Weights of a small transformer language model.
Architecture: LayerNorm before each block, learned positions, biases, untied embeddings.
Each number is 500 + 25 x the weight over the matrix's rms, rounded and kept within 0 to 999. Layers, rows and columns count from 0. Numbers have three digits each.

# layer 7 MLP down (transposed), 1792x448, rms 0.0349, rows 1286-1407, columns 224-279
465480497576522523456539492513537492536507481511519502479496517512511510490550498551476522515495512528483528511514473513488542547490510496527491492505562479486470520493
504486488478486506487539506498497533517482482517460489476527500493526541512501502508514462509539515463455557460514475462538519515538469546489512474487535479535453472518
454530481518518504472546536500532474484523497496464497469506519530539482470532474512546475519519518509489513488518498509548497545479500540501499507527525494460495501491
488532473482529509507527488485462503505489495528476463541475498439493510514476530513517519506477516531444494499494502512480504512505526536473501487506464487478509464512
485504511485520511479500483497490465452526506503532472527493499513506501484531481505504556516534493510490489503469477461509486496523538548513515526510502517474506517493
493537517460480562497476513453507496533479493488515500452518487540458497461510540465534465530447545535500517485495429494485494509580484440501524521493468544496490494551
481511462451489512491503469492505508481517449532476453527474531512526465512478479452538479531487501564487462438490488553482423516511516502496497510492518499570487498515
525507490513479504466485487563446529495543481507503522509462500509561476459476483488512501518495501525505536498496522460508463463484477525512500522551473506514498499475
524450500492469494485504498486484485480490489473516507509500514543537491492460448486529482473488515509488495531518508513495523552484489488483516493526542478503480483461
512513433497485460522481520475457478478473497493480487497463498512445478487467515461487511471498521505463486496511472495485481472576465495516495496515491502497509511564
531518488466523506476464534458505543464503440522467427473520478467518460472532452522509491479491513503474503504525482509500487488523494472519474554505483485477486492486
551492457527520524505476567565529455441453483528503530509513491469479481487455505512536562460519511486496501527463472506482541511535475485507483518520552504501526488472
506470514499475552472514491488511500508517518497515519482458482516530472495514508497510511535495504514515489505482527483465550529533429518482456494471481533479532524517
518500544477525518501484484520514504456448500533463537517480539477475501488482505517509481499534548500528443467480505480525523506511433466475479491456521497490501561508
469519535533476491488482497513518549497525497572502485534507507517489509454548510483475446504573479515512531492521513491494509538489479541517517534454463521514514479496
481500475560516521500513455499463505502494484493478513465454529528515547522510510512548546463492508516468476474490467511476532439478515476503489472511478492511493565517
476490504480503541480477489479499496482509516534478527507508520502499535507504480484476448547488545503528514512488512482543498517534534522496517526520521470491492526506
519500493494506514485497481500494507500474468521552513516514486486503492509483512566543544452501516512507484527502471489504491507480492480502494524513439503498498562521
534516476541507508479509479495491511524506477518508499505461471526454579452485474514490486484480506517508513444515503494478539479507473481511520527481552524521510595470
495500505494521450492489516510522486513483444508506530491543507511528478497533491449506529502482546507475483474530488488516486489506514482509508506487476532448535511490
530469487518478506554507509512504542507515456539508505494514484462501487467509499531500491501451485448454483515478520514450478520539488498525465500557498476496521502469
493470535517508485491508511503539498502522482508513500503540482506478500513533515515479525467480535504455515499520506458505527507504505519517526481504468504524480501472
530466502492486531505508512500528542493478550523537492520537503537499481505483520472502531523509548495519532574478533482516478501516483546482459507505509495509480509506
487511503483497539496557518483455489483508522496495454498490496549467489496517427502559490564506477518538478489523469483495507473505513548491493494503536516468496473452
517485502489469497528449498521513496513531545479495493459478487512501508516489484518531470501476476510516494462485529479543499473532530499483464531502546501530502513479
498492532498469497516511488476511491484479533513504462492494444499539506505506493456536473501523468516517507476502528501460473534501485470467483503499517511513482515509
534484477533546533487516527526500506519484445520471488488448512470514488528523476509484521498523500492457542508504522509478479537463507435500494463510502510533512484491
510462450578478540495489522475492555483506533487512488497482482502500496492512537514470532475524484490493488479476547484501498497511563532457534557534502482543498494520
498479510528487481521469506506492471484492505486522508488516513481499491523480461490517480514522491490501524473487522511516513522505495514497485484493496491507513489530
531495550521558526535521484515538489531497525482508464481524442512500497518498482535495546479532521434539508474476507512460516541436509505522497492507515497509573463474
532530523489514505550533514530505508445477458500519504545505521520516483481475552525444492486476547523546468485505524513534512521507513470488511510494496524493550467532
455549496513522481423573508506529485517503475535512461511551501548473491488510500469526502533462487491474501520542485483512484526508469525494476490548493521497521490475
479489539505559469511486496507523512511484483511484467512518522531513520486541508498536544469498506518487482477478543524452509542528459506540453517449509481499514503514
518501482475516515536492524500520484507494467463526515477473474536504533450461521521495542506466545475508526526448467512537522544487506511514592517546498496528506466521
510513523497520510466498500500499486476491537485454485469530499517497465510515539545490512465511499490522471500529488464493503479522501544519522506506450498496531520452
496478486507516522506481467473508496493464467484501536516536504476538482529506529535511546469545498502477469497487500504531485509485483489511456501499475498506504522511
489511573512517480500509415471549507501528517468492496501496487510495524503507480536510534523452519530496447515492506487494516492438508508466527470485506526515469478512
511541545506521544475438492461494474484492496477532500496488502517505473479527460511527482506484503474499476500531447513482517482503512494493546493507490491512520460496
498533492525487490525509470474514498492514482475500491473513496463511505480478507498473516470467513476502500487517579487545455490478504529465472514449533489533494491491
458483540460514506446517491514472500510500463542512522519509490487508489494523497522544476484466509472463486476532544534492516496499533536512511495515526527471476525477
519496504500533511476493510468504518477479516518505533473546484502524490495501511458514454521497489508538464463509476489538538488487472511477496532507439510492481525538
495489500499501488488494500495460491472512522476477471468471497562543433485449475484500518543502537507466474508507468496528485480514545461511463484490521499500449504476
477453494504494495541491496512494492467486513522513506511504485476526444522508417501511462514491467494473513527519534515499501492462529492526502517500485480517491472508
467494491528485523514526516489479529532490494520512519544517464508503472522491461497474481503540533486510516506496473469521484457493547519495539507503500480491497497539
523505455513466502471482542519505568499491531527529558514522513499501512471522474478512473492513514484500538484511459550504534508492469519524486503491528495496472529535
498551492499495503473502493528511525496499573494493478480507481517446497488506548496514467465555488497520463501515491510457498499547503490518460522452477500451534494535
511478499517493482515482493512506469488522468537528529487518511486525512502516491496517512482468474481505468501493534485529484498486508515483541496500537483538550486494
491480491527509489517559496497490493516487493521483538505508498504508481512484536483508508495518490460494490480495500456506492489507530521492518556512488529548495494485
507489522492504485557508513498495517513536516521531489522526485517556467519505520488529533492552480512539501484536501499503550510506485472500515491517516508520464474477
512501505523506542509522504495519524464471526490506473520512535455486506504486495486505521479457516525513504502495507508516514503489486509504512475502525468510482490507
484491489526480501551511491501503496487502455466490497478475526514534501522566500475477476495457517482502465476513507515486493526512525490532467499463496494498539532486
491472513478505548533516511527510508543510534522518499453508523512508488478486508492497559450450502515501464461494469470492523498483511508514435511558521490511473484463
471504504523548493510553489533491510483512479511510505599511501451507504510475532486466442517481534496515451505475497526492521517513485494472482471485521477533487493533
466502481486504461503518514460516488532555478488510498474481490498523463512547490482511474458511513505497515516493508483465494486520503522515488514472506471504518512500
525470505464504476509559508524447446465505513515502498492504536462463468518503496503481493518476530464548525456524494449500453529525478534522501521532515515462482530470
480512487500515465465488460507518495534494512467544525508482543551477476534512488506478465523512522493467485505500498505493518483472515547550458516505482501446525469531
514464496546429492487523464470502470465508475518487475528515482475505519514453488514524499476503461476549564486511519505511549499492508480534540505525481513524497487535
532506534495530477491500490479477495503508498529509500525511448488510467493523510526528487495475505531489512494501492477495520475534496481479464496487466527463483516503
483485504504509488506496500496475459552523535475462510527517513492496504489468484503501510497508487448514508501492506542511506472540472495469504515514485528506505478474
525514453485469490512491491531507517466514533482486511498491465519495464499495489510491446479496498485477533520488518506464517476569497537455474560477482490486502478506
542522518511488554504504502496513511538520527461480512472491524498534506491490508525521492496535489528522499485512513488537524500520480529499529494518498472466516496520
506487529506471513462555522526489486513523489500448511465518478527513517453451519494533465525479554501511521511454477461500530514489498506467484533490532486562514494484
478486494498499448501502514518516520506457494492481499468489489494464513482478492481502505474529494487486492574523486466494497490537494521436508514506461504488491496445
514463510508510522523484497494473531503495501494528451510528488524490481512480510477485483506509482479480461500514514460539531470503554502545497503512516470520511486488
508496551514513480500502451516514458501494472538526487518528466523550506452535505483465478525524465514534536444522484502535517474534506523513488576507504542470493474525
500476502532502501492465533477507500466509511508452525510481513512525527496488452475500452494504566506501481511554485444470493481474475493500504507473515457512511500509
528557549545492487503492507514547518485464451479485497511459478500478480504519485492466493537524570515521483490483484464501521507483491457511464473486479456513482519539
504488515503505529476477518525502503515464479497477482539465504479493534527457529484535510531519503494507524518562520534520488505567500483499490448479527463420458516491
538533468505503511553472502509562447488471521490519513498522473503497536487493480512513484477466483475490480517495531507467513538476467498581479493489536529492495503491
521462493459481481473465487512470466483510485523473459506513491509491521514503544495482505496482534475526511526479478484534520500489462471514501487503501512539508576445
494477519488485466506474517509481475498499515477516479552486468515487523483537514496511491525506527527465514507492473516505519478484490477501545517480484495499509508503
498497564500485501497447521531519470543518458508519489487480513465464517512502507515507497506446509470527524501516448498479519513468507520484501501473495518470508497509
492536477509509498493507500485486473478494531484531531477506457492501509488574501509521533456508510500517485462496490482508511456532507528490519503537479504492486506466
495517498489494514510514560481494479533474497505526494517550484520463503446475492509519519531508459506481516509479487530473447507521482504456508472500513469533479511479
488464547491467482478467519487541488516454504444509484485537487492473488479494500492503471493508488519454494504513517515477517504500500544513484505505506495483465489493
513499546510516525491531494524491502526489543484537545518515496479491504512505512517523497512529529462504473510528497494462549486494485483460534488509518522526500532495
522524508521478477511490510480528533462486502494489512443428515537535471501495499520466547509487465538507458492544489504475483493506481488533532509526485442505503537514
470499488508487513501501518532478535491521494481506532489489529503513478481501483538496486541533483511470478489497494507527501472491485499524540454477512540507486524500
513500561504509531530519515473508497514525484502497465458474492475493504481498487494550439554472524469452509501484498495459506506466528515509516501515509498500491484514
506525505500497456518514518476504497467544456526457529481517553455479529517525545551510474509518503495549543497541570520515543525495483492522479478460450509511504499502
496527473542524521495561516502502465489466518479473459518467511546502501477477452482469523504509502467505457517508466568478499489494505515500530496517461512476478497512
497504494512537547525488475476463518531495478508492503527490502490494497527501511474516497477548483489499480507515484493500499492506447546530545465437496503527529509474
455480526489465496493511519509511527447475493502500516523534497558490533480489547526518529511515482521466468474494512533520460528522480455496521457534505504525548529538
511499549533502505502517550508479475518526489517523545488533498495504483531469481471512518526478516495530478518493490481521501516516527541528518506517479496494492480481
499526505505454509519457515501480470495461530493487518501453499468489486513505519488517487500506489543505480522526486522504480512495498476536484487507525490470514485469
525465487508510505494512514520526482477470492506474472493457508534506522517504524520522525506509477469466500499501484489500513478475505514504496458524496507497489471534
467513501506508471480507501497510514505481500530473494501502519497525526501515526518519508518508513472499510467532494513496508522518507552467525500496533477544527526482
451465500487517498472526479476473475578486501448479498481555506485477477539559494494491423511453503498486522480509493518489435476531479479520471553513505474458527502460
504496477510529506508509522460517481530505511493463523493531450479503485488526534519500488449466482503492488509517514515526499460481516468501533494484551481502476504518
512473492524502486486493490504513482475522497516506478518495477522493507512519482522514505496512507482443523506511485497504505514497499501496480491490514482504480505470
523530488462513506504478517529496501473520464484496500479483480478537470465550474500475461501509555522485471497465487525472453511482525499496466537492507482522523466515
474495521492533491522510577488490503510516514460482512527519535511501495552503489489482476538491488458497511470474453508524491459497520485537475568503534497476489527491
499463521539482490494508520449509508505474515533517491489523472479485460536525535494487479509447490506498475465539493511549513489458529503497445476512521538488490482493
490496489473510478507562475515489520472485500487476517506494471482488481496528512525479509517502494501472503510509483471528509509506469555480526507508523465508522483494
474489487432502426506547480519458496524503541493493518537512460527494537515488524507492474518475499478482500552456486518469584522478522498485537531509478561531589551534
538498508516500517514501472503549499484529532486528479526523495504514485460509498493538458475532505506514495485528493535480543505536464434491492468515462530482503499529
476434539482499494435543528478457478509519535557500526483432509524525524467506448485497493531440497492510496531532534566488480465465505547438495526498525521515536534496
532506481448481489496553472486459504534510515497472468538501510473491530503469515559530521512508502495490517475442515522499495489489508549528536495444489490493528459479
577485498490478485527565518486500506585487515498526515532504484484526495527518458459505516486564464490526510550526504519487509450539459527465500498504481495486501482490
553553503481483534513527510490489525511476497468454482468470505490481495556476495506521562495497496518478535561518529514553496487518471524461499487450523497478499498468
513457475525486555495502465478485453490455517481524420518509472470511480502519526514473463509496498474502475484521499462459480533464497523496499510518532473514501506475
505497484472544493530548495499520506520497536475482510522448547531479509503504498485479519508461489473525519480460520525519464486481538535465518498476495464486495525521
554512456459502479534534493477483520502551503480497500528482490537445506466552551495519443478509540473473513502459519496530498516529458495502499539501486502551473549509
500514492502453490513514480442473489500493491450498529514509513484548508513489478452491504514501460506489476489514518514449469511510470465531491497463535508562450497506
493467493455515484512498445482505528538488531542547516488436472556489535498523521495498508473445481531506504468491499496525501488499533502482542504495520512488483485535
506505545504442507527483505535529469516454528490522476500416517463467496554503526519534497482460455490502510528492451540459533524525522459514535462560487483467514493525
509498517485479542466497521488527483501518501472499493498523507504531520520469542448513537477525508481489508482526517471524535507521495487531514506494516503522469442472
509496493456508506502489503475497501522484507484480520518510462514487506496516492491501490469504529496491499502481500511482519500475469490521525523452489480524504529484
493508523500486496447545515505495468533476518500522481500494505528467503444505494462489478512497499527502478498513520509482512477508489472533495468477511448530490526490
473483535502500478498479512491501488503459496504512469554511514506504550523510506484451466536518485508492479497525498473525488473502543469537504472483545451513438518472
587519498520481477499544461547439522556495486431458482491489520468508539500503574455491503476481523498476556435475500482487487512534491488489532484517595478458442533444
512483466517524517460481426495489518495528483482537512529504490492505528516531484512520506445488548526501530534482536543489513495511505500494503498482501499494499487490
446563521526496503547457502521499537475500480487505494479549454479513515476555551542494467444506553516499551469511516518487493489531506492534482496486505513490513511533
522528464557507515545478539508496491530501530515468494508455524539519494509553470502509451525496500510469522553552504458491459513499490473470517524482488514476467465485
490506503492509499487497524502564523478506493492519512485483496504515482505473462510489535555540493479494518519531519509499529483511504502493497502514507503502509504545
473524478497474513485530489496496499490504509489519527507510502480512479528459518531503511523481494503499513522510502487485518475542540506538490456484518545485531511526
499467496503520497523514495480520499508502538494530533507491504458532480556489481484550474441521501485496489503491499462498489487503491478517490518489471491510506505492
499494515518490524490530474484501526511482483479488489497514512526509499499512494480487495511500492480508490542493473507448496497515477509499530501516513507543556494514
549555488482499510503510474489521496523477510517499563511473466481494495494478480508527486526510526474481498492531545518485486497503496478498511475515511482476525494529
494512514486460500473501506517510481542477535488487486544496508463488475489461502450503510537514541531476528488483448501506507494518520497513495495495495534488508549515
493430504497490501484524516493553498521495476471496497472516504525542527490516512542526516477488550485456499512478531547556501519503464502510522496453537514545525507539
496522508451498446489456515487438495511473485549523481466474464465488545492496508494545493500483532500531470522500455481514506479511476514532493505533498500505472450470
# layer 7 MLP up, 1792x448, rms 0.0349, rows 1287-1408, columns 224-279
490537515488505526493476475496463554482464533479488480483532479540478492483524557535507523502527476509534529510471501462510499510516485487476521530480485512464528504472
521524473519509549503487483496456491482514556501500476503521516502549531522492505478506466492513512553495528516506563497502535515519485513466497541528470580512447506482
434476514515557442465504502492530547522497495489510486469489471480495497472495484494474515480525459493507491519475503521486515496525498511498472508535464512509488508514
486519523469487453525496500503495479493488475510487508517494511496515500520502490489523501509525531504472468496485514540475487503537439489577496463502524475489483446475
517508503498458493525485445517493483491494504492517440514444503522475494478519528494521470504467484565526475523535483490527459506484500483454537521464520515494457527521
489499472484487545478509502522480481437539455544513447485514513526520500498483508445515478503527496505503493501502456472489482543529501519531506486553491486563461486491
510505465516469495438489499519491475492515478493507503518520502462519507496548502495504436505540516510496543471517593520525535508473482502487465508501483489510478476510
474525483519488514494504508484502523515556512482459540499477461484512532564534538524470534487506485483483468520493505484507465476469523479480533473504488516485549509531
506496500481499503498507473495492541512491514504527507535469499526480508443517491490492545491527490505506501472510557548472489475510498528498492460522527500495488518509
547460467512499481527472497507482486554467494525488494498495513476528490501509486528462538540477508507524528509473493523497521481514483473530524528542506505516476481521
505522466523507491494496512518481555517517484479479563486502521503520472505490514485516502524485462504524506473505503485466492509496491490454518542511505488534496490490
523520507506523509543497489477507446506504482498518503516484468538480481514521493484454536501528499508463488525481519493534533562470501504440505503497534485490476503520
514537497544505465531441498438512502480540490452514511507488519487518495482544492533525526478520505462540513511516518494514465468524469519492495471525478472499490523496
503525496513501472488422498518482518518466524520496543492526511517460528540464498532482499534552454476462504508450521514530529477504497553492503476527524448492503489551
465518507533471452498520507447467499522517516572498538496448505471525453498523527486544539505527466511500499520448483474504489514496501508466518500474505482509457516470
497516494477513527509496480515467522481489436434488498519555488490482499514513526496471521530497510491531469489464534499531510478530517524487530468445451551500463514534
466495499496504501502484537527474534529514516498492514521496510489472476503497504486499512494469483520542485519514474495524498503485506501487485498492510536471491522511
502470520550483514501515461492491486474505482515485446554456514496468552531510496491490501444447487548519509454477505498471532514465481516515509498507518481488434531470
531509487518467515521485492521507492499501496489500475531533495536466530496547528525493491524522474464508546477500477511468516486512509468477510501535526482504504510518
504484527506502533500489467472473505513512510505478530499493494489496532512500511465460507486484465494480541475508477482515521486515485503468489515501501456532486490509
462477532495491502476492530503488524559525501500534490472488503481484517515537478499474515478468471510514523498514525543489463463466529477518530481465482469484520529508
508530533500518486522511469499497507520499580523477544532516525456495494472504488538511507451467496501513475485452464525470530514524542507471509490479496464504456522536
500509505491499489514581533484510507537513561504476453491494483499508502452529475482546472524506476527491520502501479509442504523492476515487477500507543493510524472506
533504522453496508524524548481474485449477500487468500489461546500494476491509487492553509497455469493469515480487501493486493504485489532497483482488555473547495506497
461543539553473535504533478482493484491508474486479478485451495529499488511528537505534511467512518518508511496505503522469472510485517470466472481534486498474533518466
462552480478479479507472484525529520511506518441511500493473539468497504529497501457488528485488467465523501531491456507482471486484497500478429472506496499453505470549
483489511500500452541484477530524502512486526471473533531483555522522482464535558525508494465499488513511532493524515517486489500512507498470545506528502518512481487541
542526509515491505551508494507505518549535478499488489518524483532523464467512522485502513515547496467496523516470532493486493508533488452478452497492512509527501481457
494478533502511487494483504516493510489488492490498479512463489523490498479469501500524490500482500426487476517485564499481547583463541510491497540500481463452505511488
486516495557484476502464486506442477529464461489528502462518448525488524463525520492465490537527534484473498479535515492513484503465488497528479510518524477520543498514
494518480527457473498526520531492518486474495497498508444480489520452496515498501503533476498504502540488533467513507487514454515481507507489488512545513493496520478542
511498497527502467513538495520525517526490511513464452481523454546480500527543473545510490495491494502516456490522490490514440445485505520504518494507510460540469525502
524527460468508488493523497474497462524503503513515504504513536520437566481460519555506513464561502548489521550487501490523478519490491509503498532502478488512495498503
513506483480540482488493494503507487476533494531487514519499507527504503468512523541523532495496514484477522509499540513463476476521514476483479525492543476508542468502
529484481495480539495464507511495509470478497503459499547522500474474514499530501493506492493452482452456529525517514523495479487498490490477477500515478497470538518506
480526528460516491485521506495500499522510487481516487509502484494456465477490513521519480529484517516472426504461496544482487509477429504531535481477485469486507469486
485528516501469542476479473472481520489524482537492451498527508526539512546503524500544504510472504511493544561499489535492473500509510495428528540506516442520566491461
505498498477494484484500475478488514526457519521506512435515509458481480472510505498515518478513516504527508483521554491498481462479506494511508537500511535518529491470
490529483471471468504509451504485495532526506518498503483495498518472479515478508465506460503523548487498449516519557505510533511511533479521494473495501505468501490475
518494533480467504509471471479478508488475489482506460508465490560531499502505533518495472518481505497478472503527480522517513449481493448499447480501534470476559501456
515508528514481488502465533514461495494555468537500499486490492486487523562476490506480474486536473520462521509508520524518511540514510471478491503490482488486451525524
466542511549532458515516508531499477500490502502477474448443514496508529499520520491468503488474507481489471455555507495526483545449505476500512473468538466528526536520
539485479491532535493430492495471535502476469519502545491511474524472487470527478493509508543525505455518510502521518495478498503477492475509530470498504478504515486472
511522527484511460472503511501492490529531528502495475503474482519482501499546525495524459530480469537524435505518550523519480493503549514529550522491499505474494494541
456525511510532507505524479504520468485520495458521461512489494506484509522512489508516518519483466498509529517519490499497536472494526491527521457479457499498482488524
519513500506503486459503478507509457516530511497485542512547477511453487498506519455500489503482485510491523490467530482452490470538549462536470477463486491476513549522
498508495486484497486477480498497495499515478481452532501509474497502497496513511533474511499517528528471502473507505494510502495494517511510547501509480507491506504496
502488522513534489525493503450509543524480448495504541482517496480502503486530515493495477479490501493489446511508473521465523485470513480528485481496424467484500453461
495518506480484515503492478534490513462466467518465518473454479479520545519502502556476486505505499467506526537494541525522515502486484457483502526521538536526500507513
509511484446505503502515492492543484509506516479495490468529433462487504477514545545514481480521490489483519525459481491493534520471456524480518503537523465494456464503
502537514536491548488517476476470500521522527508525488523486474486508492520494469480524513518464504515470511509468529482533517481475540526497500468519490508536537474525
520527469475464467482512498556500517532476488509493489506475475526465472523510551517505469519529501487485517487484541529511481468505513467511518507510489520478510479526
510521505527483469500535467532515505466482509508465500505479497461489507491497516513498473508475458501485505515511495500488473497497474508515500498513501509482506480524
539502538491469526507499479501466521472480513469492512473481512443469483467515486501467462456499494495512518522483506508443489554552506496528466460491532526526513502481
482489481512472470481484505490521524449530536545512511460527499465502491512455520548486497494523479501477510483528465515526473477486435502507525534491493556499503513459
519480428529499490465501574498512515454507498486536463538490494429506550515483496522542523466483505472567522509497460488510502457491548470514516495542453523456499474528
488496485475530471480520499525540463537476498500507447528516457474566500481505561534480474464509504497434477503504516508501497534516481458486487479509451472511463508492
471482531477489506493509502490490512536519521470491558509486474491518523505515458482471513487502469477466501462493488489517518494542518491455511548459486502449509499537
479495540462485448519489530462505471531541447477519486497483500488483474551474508467513461533517505466523535478541517534558487535489498534484478465521473504499532475514
518499512466501466470483457487489481538512533531480510537519494493495488500504496470488492523505499488510513472488485468481520512520524522503479512467529507519503490503
516514486514529515495504477486462547484497518489511522498517525491508489482460528523500489441512448502526489490503553529494507499480554503459511528481516498496539466477
497497483508522491503571478479486491535512537522522466511521483492532485452514502473460450519530498516523511586494463509504487549506514504508495527516504482514495499458
527471486485490448488480477545484503514518479487524446518477527536509466525519471505557526497552522507482503500470525515495504457469479544529485495489517451504506520519
506567483468457489482503559529505481457496499465442501510463501499462476530527490458504507524457489531540466548460488493518480496441515538464490486466484564551515493490
483502501472503522504536485509522494493532489468534470497516521466505473497495512512532540487475487470502474500518546515468561485478476483492511505497472521509467478479
530563535500516515478485445535492513498505489481478469521482497515479469501501484502484458459494518521524487539524495518497497485505490464504525503457510513495479521510
506458506507538527496513485551520486494491532539506494480530559521473495487499537464484518480459474504522518456518495546499488492542476521469511490497480514438482505479
503514510526464507542542471491483508527487548512462445506502484486511508561486511531500499494498493484497485482489486491515479497511507521534508533476462479471494483464
516512504510522487463500454524495519479491550507491499508536520506467463538504484455511498467510517485526478511459464510512497523442479490531542478480490527486484488466
487518476483457520477505536462512517473490482480468477551542519502507516540444480476480480516475492492497504506541510539505487525530460518504495506505487486473509474497
494471513514482481498532505473525490496512483496470481505475477536460482564480491511552527502520496480540527514495475541459531486513499489451499514481479550476524522478
489496473493480533528527505519486469470507552526487515496454467479472519467511513470516499493494482444520512506522536489520508507504458521489486485482495478490532473479
485491480475462427487472489474509541490422552530466529525515501505522549492489519441500521488529534513512486458519469490486500519515492530452533518506513506483483503509
475537479534499522493533494468488520517447532521462509524518460517523519493513490505543496493498526523513502541533485512505492497499520498531492482480504496544510513511
465494462507474469475470528505509502510476489507479546505461541519537505501509522512500526525494526478518498544491491514520488495472541491483501534494523479466492502502
519521504462533501492483487496498530489502522473509498548432511505516492531483483514511519501466514451522505501518465501537507514504539472495458492499490529559530490498
497468504490519501496476485492480551428497508442549477499529487518477505489462514524509504482515507532518499525474450478491517495437478509533537473508518479508464490518
532524534470534489451534462476502486511539499574519474507488488491516538505530494485543551498529483487554499541474494474468486462539509513498482498515512448481507508493
496491517497494464553498470490526496493540485516530493447521507488535522576510498538479488504499525510499507540539526498563450501500467499501514485413468499511526502521
482497476481523522525515511481528508504485509488486513517512520472523478470530507444503518542522520509530482536537470499528520515462519480508509493477490485514492515467
481520468506509494491533466520489497483514433515495477479477474506502530477473496531538512510470497510522544546459504492555468469526499515470485496460528512508508485520
474488479516516519523457516504461542476475487492525493518472503456465488525505502467513516479478476490496506533491492503478522494521508505472475503482468495501503500515
524487530502530449495488514528479519497482489487512487498541468521493476541510524511493514522499511477452530507493504494516507484498491480521527496495525525491468516509
479494488531494514551509515541514505500455508544514505496505480531478505506505493465475510529536501537505477492509517550497475480519481456532448536465511494482448506525
485535492500503490530506524508473490512481510453451492514461503478500478533510504541508512518513492490507453490526537514483462485503486523488444522540513459507526522521
488504499524503507495437517494487473511488570509515474499502515527504488478529491505545545484528478471556490489500468490488519490539518491576511524495501460515510501513
483527465491480499500425456499530480526489510525545511550518525536503512498430511444440533503487529474536501566507489483496453533551492518511527502504509502487486525538
517483565473443509512447428539501501488487484449531517464493497498474547501497524524475467451497514443503506549465449507431503500509521485512492448547518517465469522527
531504501500462501498493472486504499549531509492496480489523504493478456526490516506484470493540512478516536505514514511470502507526498531481503474448523482463535504488
495510527499525487482490518526465488532533489491496473502512511524480515529487502501476503472486531532481523491530469518540488480523536470499503507463522526466503459535
490516516506505503493497509502527509458494517469495540530502494510534473497462491502529537511499507494476486466469567532528487471494487460511515528500523466510511457490
523513494516489468500489519550492518487508468485476534523505459514536469485477481489520484467526495529516476495503551499473477526489514491491522501479505469512508499495
512483571517512489537460490498468527539491518489557494507524522512486515495490507523504522524475546528498477537522472481484504565496491436527472464503520512476478483487
528524457495534452449504531522471518502428477486496509517488518478538538503535530525538529499494507534510451509516524522511515477490488506483503504551446530571548474530
477520501499456477498494469505489524485507503470481544500486471475521479502496488506584539541509507507471483526446491483490507497521489477505500437499497529480490497493
518480544498476507491544489477468509494526489526513519467550534482487496475541511489492482497473502477514475553538515488532483472454499482460493501517501552528512532519
527508512477480485519514481481483533536516469493536476488470553485491560473542484495527516506530505479457524483457520555468501480544507473496483492484499488502507468531
507479490475508532516485550511519473481501534495520505522484503531499489494492517479515480488510494484507589524530512458487476513487482473506475539547479497540498509488
524520496499511519471496536504522458448498470527539473533497536472495540491487521540484468483475486468537496525548510494459467494459475487507445501541483506496499505508
478486481477489458508509512527487503512545411522490506497496547550476490509518513497504517473557489527471516497518509498502520535511500478487503485447506484498519518489
517490499523483490551493457489526511529515493485508442508502513443512523484529523479519523512489499534498494524457536531493493497479502514490484510503489510499513479477
475539491502486481524442510535484517477516485535527524475520512457494576503499489504485542426523452515481502482523561477500503498491488480520489490467481497521539506524
533515518500473495496489497521492493504572537509528465493505510484486491523505480480490573518508510525544531543464515520530502495481505498491499496512500525497475493507
477462458471485507550435522490508495507500506470485524514480488522545465517503496524554498519463467444477498541491528504518485458515492513481494461477521467469461470472
540506526513497483523501548489526500496468550472484504533471471479509557504472539467481490485464475599469530509513452505521494494522492457498487492515488484450545455535
529481512472487482534518528529467496503500508473527494504494537515487529499484512497502521504532495489529467493529510552537506472520485553465449486533511496512503507456
528474480530490509484504510490525507442520510429499548489502455507520475478498524498529527498493493482484548533484552506469501516529495510451506495478483520473487474498
550528481482474521500506508491524510506469467492502481480479498493497510553529513517517482497549478519528513507530476512513469474537529519529498526511438476546445492500
480552513529445488480468462514480500495430466541503490478482525486473515509450463492491511493506489487488543489448484493497517439524524479511510491480513508505518503501
529524476569491482516465496462474507558524545478531482459489545513516508529475529499486508473464569479508534478488494502499534524542530496467487485465502523475505482416
476500537541455487475514541525428522478448468502482499484493477519468506474493516554497527522506479519519541478463459480499503458486449532489527510482528478520501482496
526499529499529449499482520501460535483500522495512504485496478499494501522477492433464496494496501515536494519507508498461529515460452521507490506494491458494478505511
516507463503486514504508492484522482497519497474527484458500531493524487493519499488514517486469514503477495542498549502511513463486544494522501466513452509485499479506
495471500492445466458540476482466512501498516483522494507484503492520520516503496455475520466523526513490479487562521525507509485461540515503496532453491502518489475495
518492474486482479480544510521484518489505494508493547516480533507528535551473490513483513543520512530503480513486493532520473487522482469522500530474487482480490536504
482502513526496506483503493482492488508503519478499476524548523505507484489528504483475513507554515478506519488504505502531506520469486497454503481479495474500522489472
522521500465483525473495461486503455545523490536518438511497478482496482508509495505492483493505485514516485497504493535458496474474463503494481496489558514505520510490
523496530468512474548543528521497492513516458520505468546494484537525485546525540421552472495455524517470546471448488511506487489578524479487492512491518520471570521497
485509525475536501493504519486498543505499488542522516512477504463475504490528503529499500492519470479493493477499514501521517503482464508519478462496524432545502470483
525512498555538515510490491526491512471566491466500504499541497515469480488479500498524439559473499500539489521489490502497491506481494495539515526521444525509507494508
504526504501509467519490511515486480503533525481506501532517540541462467480451513517504443518536487552430463512552527480527524497546539466499490504453468529531542571497
494525523502519521540474484527512468474520519512494523502484512492509532515499517492506522458472488522469490481541508507459512528472485476503521562512463489537460491490